Part of a small language model's weights.
Size: 14 layers, width 256, 4 heads of 64 (2 for keys and values), vocabulary 6345, 11.5M parameters.
Architecture: RMSNorm before each block, rotary positions, no biases in attention or MLP, untied embeddings.
Training: a variant of SOAP for these matrices, 5697 steps.
Each number is 50 + 10 x the weight over its row's rms, rounded and kept within 0 to 99. Layers, rows and columns count from 0. The size before them is the row's rms in percent of the matrix's.

# layer 11 MLP down, 256x512, rms 0.14, rows 200-255, columns 320-383
101:22 45 43 51 57 60 46 71 39 56 57 40 27 42 43 60 56 50 42 51 47 53 54 66 58 41 45 52 50 57 43 57 46 59 55 40 59 47 60 48 43 58 57 56 55 64 72 47 53 53 45 56 50 60 46 57 45 51 42 44 54 36 55 29
099:44 50 56 61 45 47 58 64 72 61 51 44 60 70 44 54 45 50 60 39 49 49 43 54 62 55 42 51 48 53 41 44 51 52 38 51 43 36 42 49 48 50 42 56 43 33 45 56 49 26 51 62 47 52 60 51 64 43 45 59 40 49 50 48
100:51 65 53 68 55 81 60 47 57 50 64 41 38 36 53 44 54 42 38 49 53 46 49 66 50 52 44 53 43 68 50 43 48 65 47 37 55 46 48 55 49 53 47 31 45 69 37 56 45 34 57 47 49 47 45 54 38 41 36 40 50 33 51 60
102:35 28 58 50 70 66 43 49 68 54 36 64 39 43 62 72 70 55 61 55 62 53 55 57 51 51 50 56 65 51 49 33 59 46 52 50 43 51 56 50 48 62 56 68 50 65 47 55 39 46 51 47 36 52 55 45 40 34 65 56 56 54 55 51
104:52 54 59 48 56 37 48 46 51 45 61 52 36 41 56 44 55 44 41 47 62 45 45 71 56 68 44 47 59 15 80 54 42 54 54 73 37 47 42 44 34 50 38 57 53 53 46 51 52 46 49 59 69 56 36 43 49 32 55 55 34 50 74 28
102:40 40 51 49 37 36 45 48 60 51 55 41 50 61 40 39 50 61 56 39 33 62 66 54 59 48 59 60 55 44 45 43 51 53 49 56 45 44 62 41 55 61 23 53 55 54 46 44 53 43 41 41 48 43 42 68 58 58 35 46 41 49 72 55
099:44 35 64 68 50 49 68 44 62 40 65 52 51 48 46 57 60 39 43 49 34 59 56 54 55 36 53 53 29 58 33 44 54 47 37 47 63 42 50 45 45 41 45 46 35 37 51 32 53 47 55 39 59 53 46 50 52 50 62 44 55 57 53 73
108:29 48 44 50 54 46 62 58 43 35 54 44 44 55 49 58 70 61 41 45 34 46 56 50 26 55 58 48 54 43 80 56 53 45 43 46 45 55 61 52 57 45 52 76 45 47 47 41 46 43 37 42 43 57 50 50 63 44 75 63 49 49 42 48
103:46 47 48 65 58 39 68 55 63 56 38 67 54 65 51 36 28 39 45 43 37 43 53 36 46 48 44 69 54 55 41 58 51 49 39 52 47 45 60 42 47 41 58 49 44 51 60 66 40 52 40 61 53 50 46 61 49 56 59 57 47 52 32 46
101:49 49 57 69 72 43 44 59 43 42 29 52 60 43 49 41 31 53 45 43 53 67 49 51 35 52 38 49 44 59 50 37 42 60 45 78 50 48 42 45 56 40 43 44 48 37 53 33 48 78 39 53 67 53 45 49 54 65 46 38 37 45 32 59
101:51 59 51 64 59 46 42 51 28 44 40 27 49 52 41 45 53 42 42 56 53 35 65 50 64 70 62 64 43 55 39 52 74 45 49 47 71 52 54 64 38 48 67 47 65 55 66 64 57 44 50 43 44 43 43 51 77 64 47 39 66 53 49 36
100:63 35 52 51 53 60 46 63 51 35 52 35 69 43 61 59 47 50 39 54 34 47 35 48 63 72 53 52 30 68 44 40 58 55 59 64 28 44 49 50 55 64 49 56 57 47 42 64 45 52 46 67 24 40 49 45 44 45 49 47 34 47 70 49
097:60 68 67 41 32 61 48 45 46 40 50 46 48 82 38 47 60 56 57 35 56 45 61 65 44 40 56 47 53 34 61 49 52 58 61 48 45 44 59 59 49 51 37 40 58 32 48 54 38 60 68 68 68 43 48 55 45 57 65 50 45 57 53 49
098:55 45 34 42 47 55 66 66 52 51 44 67 34 48 50 50 39 50 53 62 52 73 57 59 48 58 49 59 49 47 54 28 48 47 43 42 44 61 52 35 40 58 62 33 38 41 32 59 36 54 52 61 52 64 50 46 49 74 39 59 59 58 61 58
101:43 50 43 60 44 52 56 57 53 48 42 42 53 61 37 46 54 35 77 53 55 53 42 37 51 64 46 32 43 32 37 48 66 58 43 47 57 53 54 54 62 64 23 42 51 55 49 45 46 40 43 49 54 52 57 52 45 53 64 51 47 40 65 55
107:54 36 42 59 62 50 63 50 59 50 39 52 31 41 36 48 65 59 54 39 55 50 60 48 62 42 56 48 53 38 49 52 31 65 50 62 50 55 44 53 45 41 55 51 61 47 49 40 46 26 42 38 42 58 56 46 45 44 56 71 39 42 55 40
104:61 49 49 61 54 54 52 60 37 47 59 42 35 54 40 50 53 40 50 54 47 28 29 57 66 47 66 60 49 50 68 45 36 52 54 61 49 58 56 44 39 46 62 72 64 51 60 54 24 49 36 50 34 45 49 41 36 55 57 60 55 50 33 54
098:39 45 47 33 58 53 51 74 61 51 58 42 61 45 54 38 57 56 42 54 54 47 60 53 27 49 46 48 46 48 38 56 34 56 39 64 41 49 51 37 43 64 32 57 47 46 64 36 60 38 40 46 62 53 55 73 55 59 47 48 34 58 47 46
103:54 55 56 57 49 47 56 61 63 54 51 49 49 47 60 70 49 52 53 40 50 63 51 34 57 70 43 45 48 50 46 40 33 49 47 67 62 55 55 31 40 58 53 51 48 50 55 65 49 51 63 42 42 58 51 38 56 68 59 52 58 38 50 40
104:35 50 61 27 49 46 55 39 42 60 47 50 44 44 61 53 35 45 37 54 39 38 47 44 43 60 41 68 42 35 70 48 59 43 49 51 57 53 65 56 43 69 48 51 35 65 62 52 48 67 47 44 62 53 61 59 57 55 41 50 56 51 51 57
100:49 54 32 45 31 61 57 52 54 43 49 49 51 46 39 77 52 67 56 52 58 41 55 45 38 52 51 41 38 45 64 68 39 38 64 68 65 24 57 40 67 59 56 59 53 34 48 60 37 72 62 42 46 29 68 34 51 39 50 52 55 55 50 42
107:54 38 39 47 54 55 72 32 44 64 59 27 53 54 33 53 66 60 60 62 56 59 56 43 48 55 68 62 43 40 43 45 51 37 57 45 49 43 57 45 37 70 37 69 51 62 57 40 50 50 42 43 40 49 38 68 40 57 39 69 45 45 48 57
102:49 62 64 51 68 40 34 53 35 44 59 46 55 63 55 51 45 50 52 59 58 55 56 38 37 34 47 31 51 36 50 46 70 35 35 62 46 43 61 51 58 52 47 58 35 59 45 38 62 44 50 59 42 53 60 55 48 59 46 35 42 38 68 50
100:32 39 59 44 81 53 45 44 52 51 45 63 47 49 39 46 48 32 18 34 47 53 48 55 52 38 38 45 64 55 49 43 51 47 52 50 58 41 40 47 59 47 65 41 54 56 46 50 48 45 53 48 41 46 57 44 65 39 48 55 51 65 61 57
097:37 40 39 44 48 56 53 64 52 47 46 42 51 56 16 48 52 53 49 51 47 54 52 63 64 49 33 51 59 61 59 48 30 52 33 50 49 29 51 34 66 58 43 49 33 46 34 63 73 74 52 46 64 74 57 51 74 46 46 53 41 49 48 41
097:44 43 53 53 54 66 49 60 36 47 63 55 53 53 39 48 60 46 49 57 67 48 71 44 53 30 39 38 58 40 54 58 48 52 72 36 53 43 53 43 70 60 56 52 44 52 49 53 67 46 68 34 37 43 59 60 78 36 44 44 64 62 50 50
098:54 52 42 55 44 43 36 46 32 54 70 55 54 48 67 61 45 38 45 59 56 67 55 66 36 57 62 48 38 47 43 45 54 54 54 64 55 69 57 35 45 65 44 28 34 38 51 30 53 42 63 55 56 46 52 57 38 22 29 69 55 52 53 59
093:47 57 37 62 47 26 62 36 50 48 50 50 68 42 50 59 65 76 44 53 63 32 56 56 60 53 47 42 49 58 53 36 64 46 44 50 57 34 41 44 63 60 43 57 44 42 64 36 44 54 56 46 42 59 53 59 61 50 58 54 68 50 70 66
098:60 42 44 47 61 51 70 66 55 57 63 44 61 46 46 58 60 65 34 53 31 52 45 52 53 48 49 49 49 36 44 58 54 60 28 55 57 50 57 36 42 49 53 63 47 46 57 40 45 33 51 67 58 62 48 50 48 37 42 63 68 42 31 45
091:42 44 70 52 56 49 46 59 32 48 57 55 54 53 58 58 49 42 62 65 50 43 62 67 56 66 62 45 36 56 40 51 51 40 43 57 53 71 47 46 60 68 36 39 60 68 50 49 44 25 47 58 47 59 41 37 44 51 36 32 58 30 58 64
099:53 70 80 67 30 55 55 73 35 39 48 40 44 61 57 38 46 56 30 31 50 40 56 38 44 60 43 54 61 43 52 42 32 42 48 55 42 44 59 58 63 45 56 54 46 42 37 49 54 43 50 48 50 44 50 65 59 56 52 44 40 55 61 54
096:45 60 44 42 40 46 54 50 42 40 25 50 77 51 59 51 31 42 50 43 38 63 56 44 71 55 49 54 61 67 54 37 58 42 57 41 57 50 38 75 35 63 65 51 34 34 46 48 50 47 43 37 43 51 43 53 58 60 55 62 35 57 47 51
093:44 32 54 42 39 56 58 48 37 58 51 62 28 47 42 34 67 49 44 57 53 59 45 66 62 46 47 60 67 44 59 51 45 42 53 36 62 59 47 43 48 68 69 59 65 48 49 69 65 48 45 46 43 65 37 50 43 53 28 53 53 61 65 45
102:48 52 37 42 40 39 61 50 59 67 35 42 30 47 46 25 36 53 52 52 45 52 61 36 52 64 42 49 41 68 47 70 66 46 42 51 33 75 57 28 56 53 44 40 27 53 54 41 47 35 52 55 58 63 49 53 54 74 47 53 62 45 35 55
097:40 54 70 52 65 46 64 58 56 57 59 57 46 45 44 56 57 41 50 52 63 39 82 36 36 36 34 42 40 41 60 55 39 50 64 55 51 53 40 43 43 61 62 42 50 38 47 44 50 38 60 44 45 41 55 43 51 57 52 39 54 51 47 42
103:57 66 41 50 43 47 57 41 52 62 59 52 48 51 47 58 38 39 50 29 44 54 55 63 40 56 45 57 58 48 48 50 55 56 42 49 42 56 51 47 41 55 44 49 34 51 36 63 53 48 36 37 41 50 58 50 59 46 41 75 46 53 44 64
105:60 40 47 69 48 51 51 22 47 38 54 45 61 50 72 46 39 53 40 57 60 37 58 47 59 48 54 44 51 60 62 44 39 67 45 56 55 39 49 47 43 32 60 41 72 44 41 36 42 48 37 55 68 35 51 49 56 48 54 40 41 38 34 61
100:49 50 45 50 48 55 69 48 54 56 62 52 51 42 57 50 52 69 54 46 64 52 47 45 60 50 44 60 56 54 48 63 54 36 64 45 45 51 36 69 47 38 72 58 47 49 57 56 54 48 42 80 62 38 45 66 56 56 54 49 67 30 49 52
096:68 58 55 69 73 43 67 44 54 40 64 61 51 36 51 39 54 52 38 42 53 53 49 53 50 33 54 57 55 60 41 50 35 59 56 54 63 41 42 66 38 62 71 47 58 45 45 37 43 70 50 40 64 52 54 74 37 59 44 62 53 38 56 24
098:48 56 69 56 53 42 39 67 47 43 41 30 58 58 55 68 52 25 76 66 70 68 48 60 63 38 39 48 48 46 53 43 43 59 55 47 72 59 50 60 44 48 50 56 71 50 70 38 41 46 59 62 46 47 43 43 54 64 34 43 46 52 58 56
104:59 54 78 66 34 55 44 44 68 38 35 49 38 53 51 62 32 47 46 58 44 51 45 54 30 59 50 42 54 41 46 46 50 48 66 39 48 66 54 62 44 65 48 62 50 42 32 55 42 30 59 43 61 33 35 63 49 59 47 59 44 52 54 51
101:63 56 40 84 54 63 59 46 48 49 50 57 53 44 51 60 65 49 44 46 65 58 51 44 55 53 65 45 60 43 44 46 29 30 53 60 50 45 62 29 33 56 64 49 55 61 58 39 53 50 64 63 56 57 48 57 56 54 56 36 51 44 66 63
099:42 51 52 53 40 41 49 30 46 44 56 74 58 61 52 54 58 61 67 64 55 64 30 47 34 31 46 45 62 52 56 23 65 48 39 44 43 53 50 39 71 43 62 53 50 56 57 40 53 53 62 55 57 70 33 44 59 45 57 38 43 63 45 48
090:51 60 50 53 46 67 51 39 54 49 49 59 41 43 48 46 38 40 44 53 50 60 53 36 44 57 49 60 58 45 52 40 38 53 63 62 41 52 52 40 57 58 48 57 53 43 48 53 59 55 38 56 51 54 52 57 57 58 47 50 59 34 48 39
103:40 27 45 62 43 58 40 53 47 54 45 36 49 61 64 47 49 48 39 39 57 47 53 56 57 41 63 63 47 54 44 44 66 51 54 46 45 80 57 55 41 63 33 53 31 58 46 61 60 53 39 45 52 57 46 48 41 38 53 48 50 47 47 61
099:59 65 47 36 47 45 51 47 54 44 35 53 52 37 65 50 43 58 58 57 59 63 43 65 46 44 50 48 35 51 71 54 63 52 47 70 50 43 48 48 53 33 31 53 46 58 57 51 47 54 63 33 27 56 56 49 59 49 36 48 34 59 49 49
106:50 50 50 43 42 43 57 34 50 56 39 52 57 42 50 33 60 40 45 68 42 69 38 62 46 50 50 49 61 86 46 48 52 52 63 50 52 37 60 53 51 54 43 74 73 50 51 28 45 56 68 47 43 52 45 62 47 41 65 66 38 36 58 54
096:48 45 54 39 57 53 72 42 62 62 60 60 41 59 39 40 45 48 38 40 37 60 56 28 59 59 42 62 64 50 26 47 36 51 75 41 59 33 52 50 54 50 56 44 35 44 50 51 59 46 50 36 57 44 62 71 61 45 50 51 44 47 52 58
093:53 52 62 50 50 48 45 46 48 47 58 63 48 53 53 56 47 48 35 53 55 43 53 71 49 46 48 45 57 46 28 43 44 68 47 41 26 50 49 52 59 64 62 55 52 47 59 40 38 53 52 48 52 58 48 27 63 55 62 47 58 54 43 55
098:67 40 41 54 39 48 64 46 67 61 48 57 52 63 51 54 50 39 47 57 58 58 49 39 47 41 59 48 54 36 48 48 45 49 73 47 49 50 40 60 61 54 49 58 62 56 47 62 69 42 58 58 65 68 53 45 49 47 45 55 32 46 47 51
099:62 55 46 54 55 38 56 37 53 59 40 66 45 53 68 43 60 42 69 56 29 42 60 41 55 40 45 35 89 53 49 46 42 38 41 64 31 63 35 41 41 35 57 69 46 46 57 41 52 47 64 47 35 59 69 33 66 56 58 36 42 57 52 55
098:56 46 47 34 65 69 44 50 59 42 53 35 52 45 52 64 48 65 51 44 44 48 52 49 55 45 37 55 72 62 48 70 56 28 52 61 64 53 58 52 47 46 52 39 63 34 49 58 54 43 50 51 46 59 41 27 50 63 47 34 53 49 56 42
103:49 52 45 67 61 62 56 51 65 63 40 50 55 40 54 42 55 55 59 38 45 44 57 36 30 51 64 44 54 58 42 32 52 58 55 52 48 39 44 58 63 51 39 52 54 70 54 55 51 36 47 42 61 47 64 49 65 58 48 43 38 52 39 55
097:44 49 54 48 41 56 49 50 48 45 35 56 50 73 74 53 57 57 35 55 49 51 45 45 61 57 36 61 46 58 63 41 35 59 40 37 71 55 47 45 67 29 30 49 64 67 50 36 42 57 65 54 58 54 40 64 62 40 57 46 65 56 65 51
102:55 71 59 54 41 40 64 48 43 67 44 59 50 64 56 46 52 55 56 50 48 43 45 53 58 55 27 42 40 53 64 46 43 59 41 46 66 73 58 42 57 43 30 35 44 53 40 41 65 37 40 48 29 70 89 43 54 53 57 38 46 68 46 73
101:53 43 52 47 44 59 43 52 45 54 42 36 61 44 57 50 47 60 40 43 37 44 55 56 44 60 36 42 57 49 54 47 52 58 55 50 57 59 53 53 49 63 67 60 55 50 69 34 52 43 57 42 49 38 42 35 47 41 52 52 43 42 51 55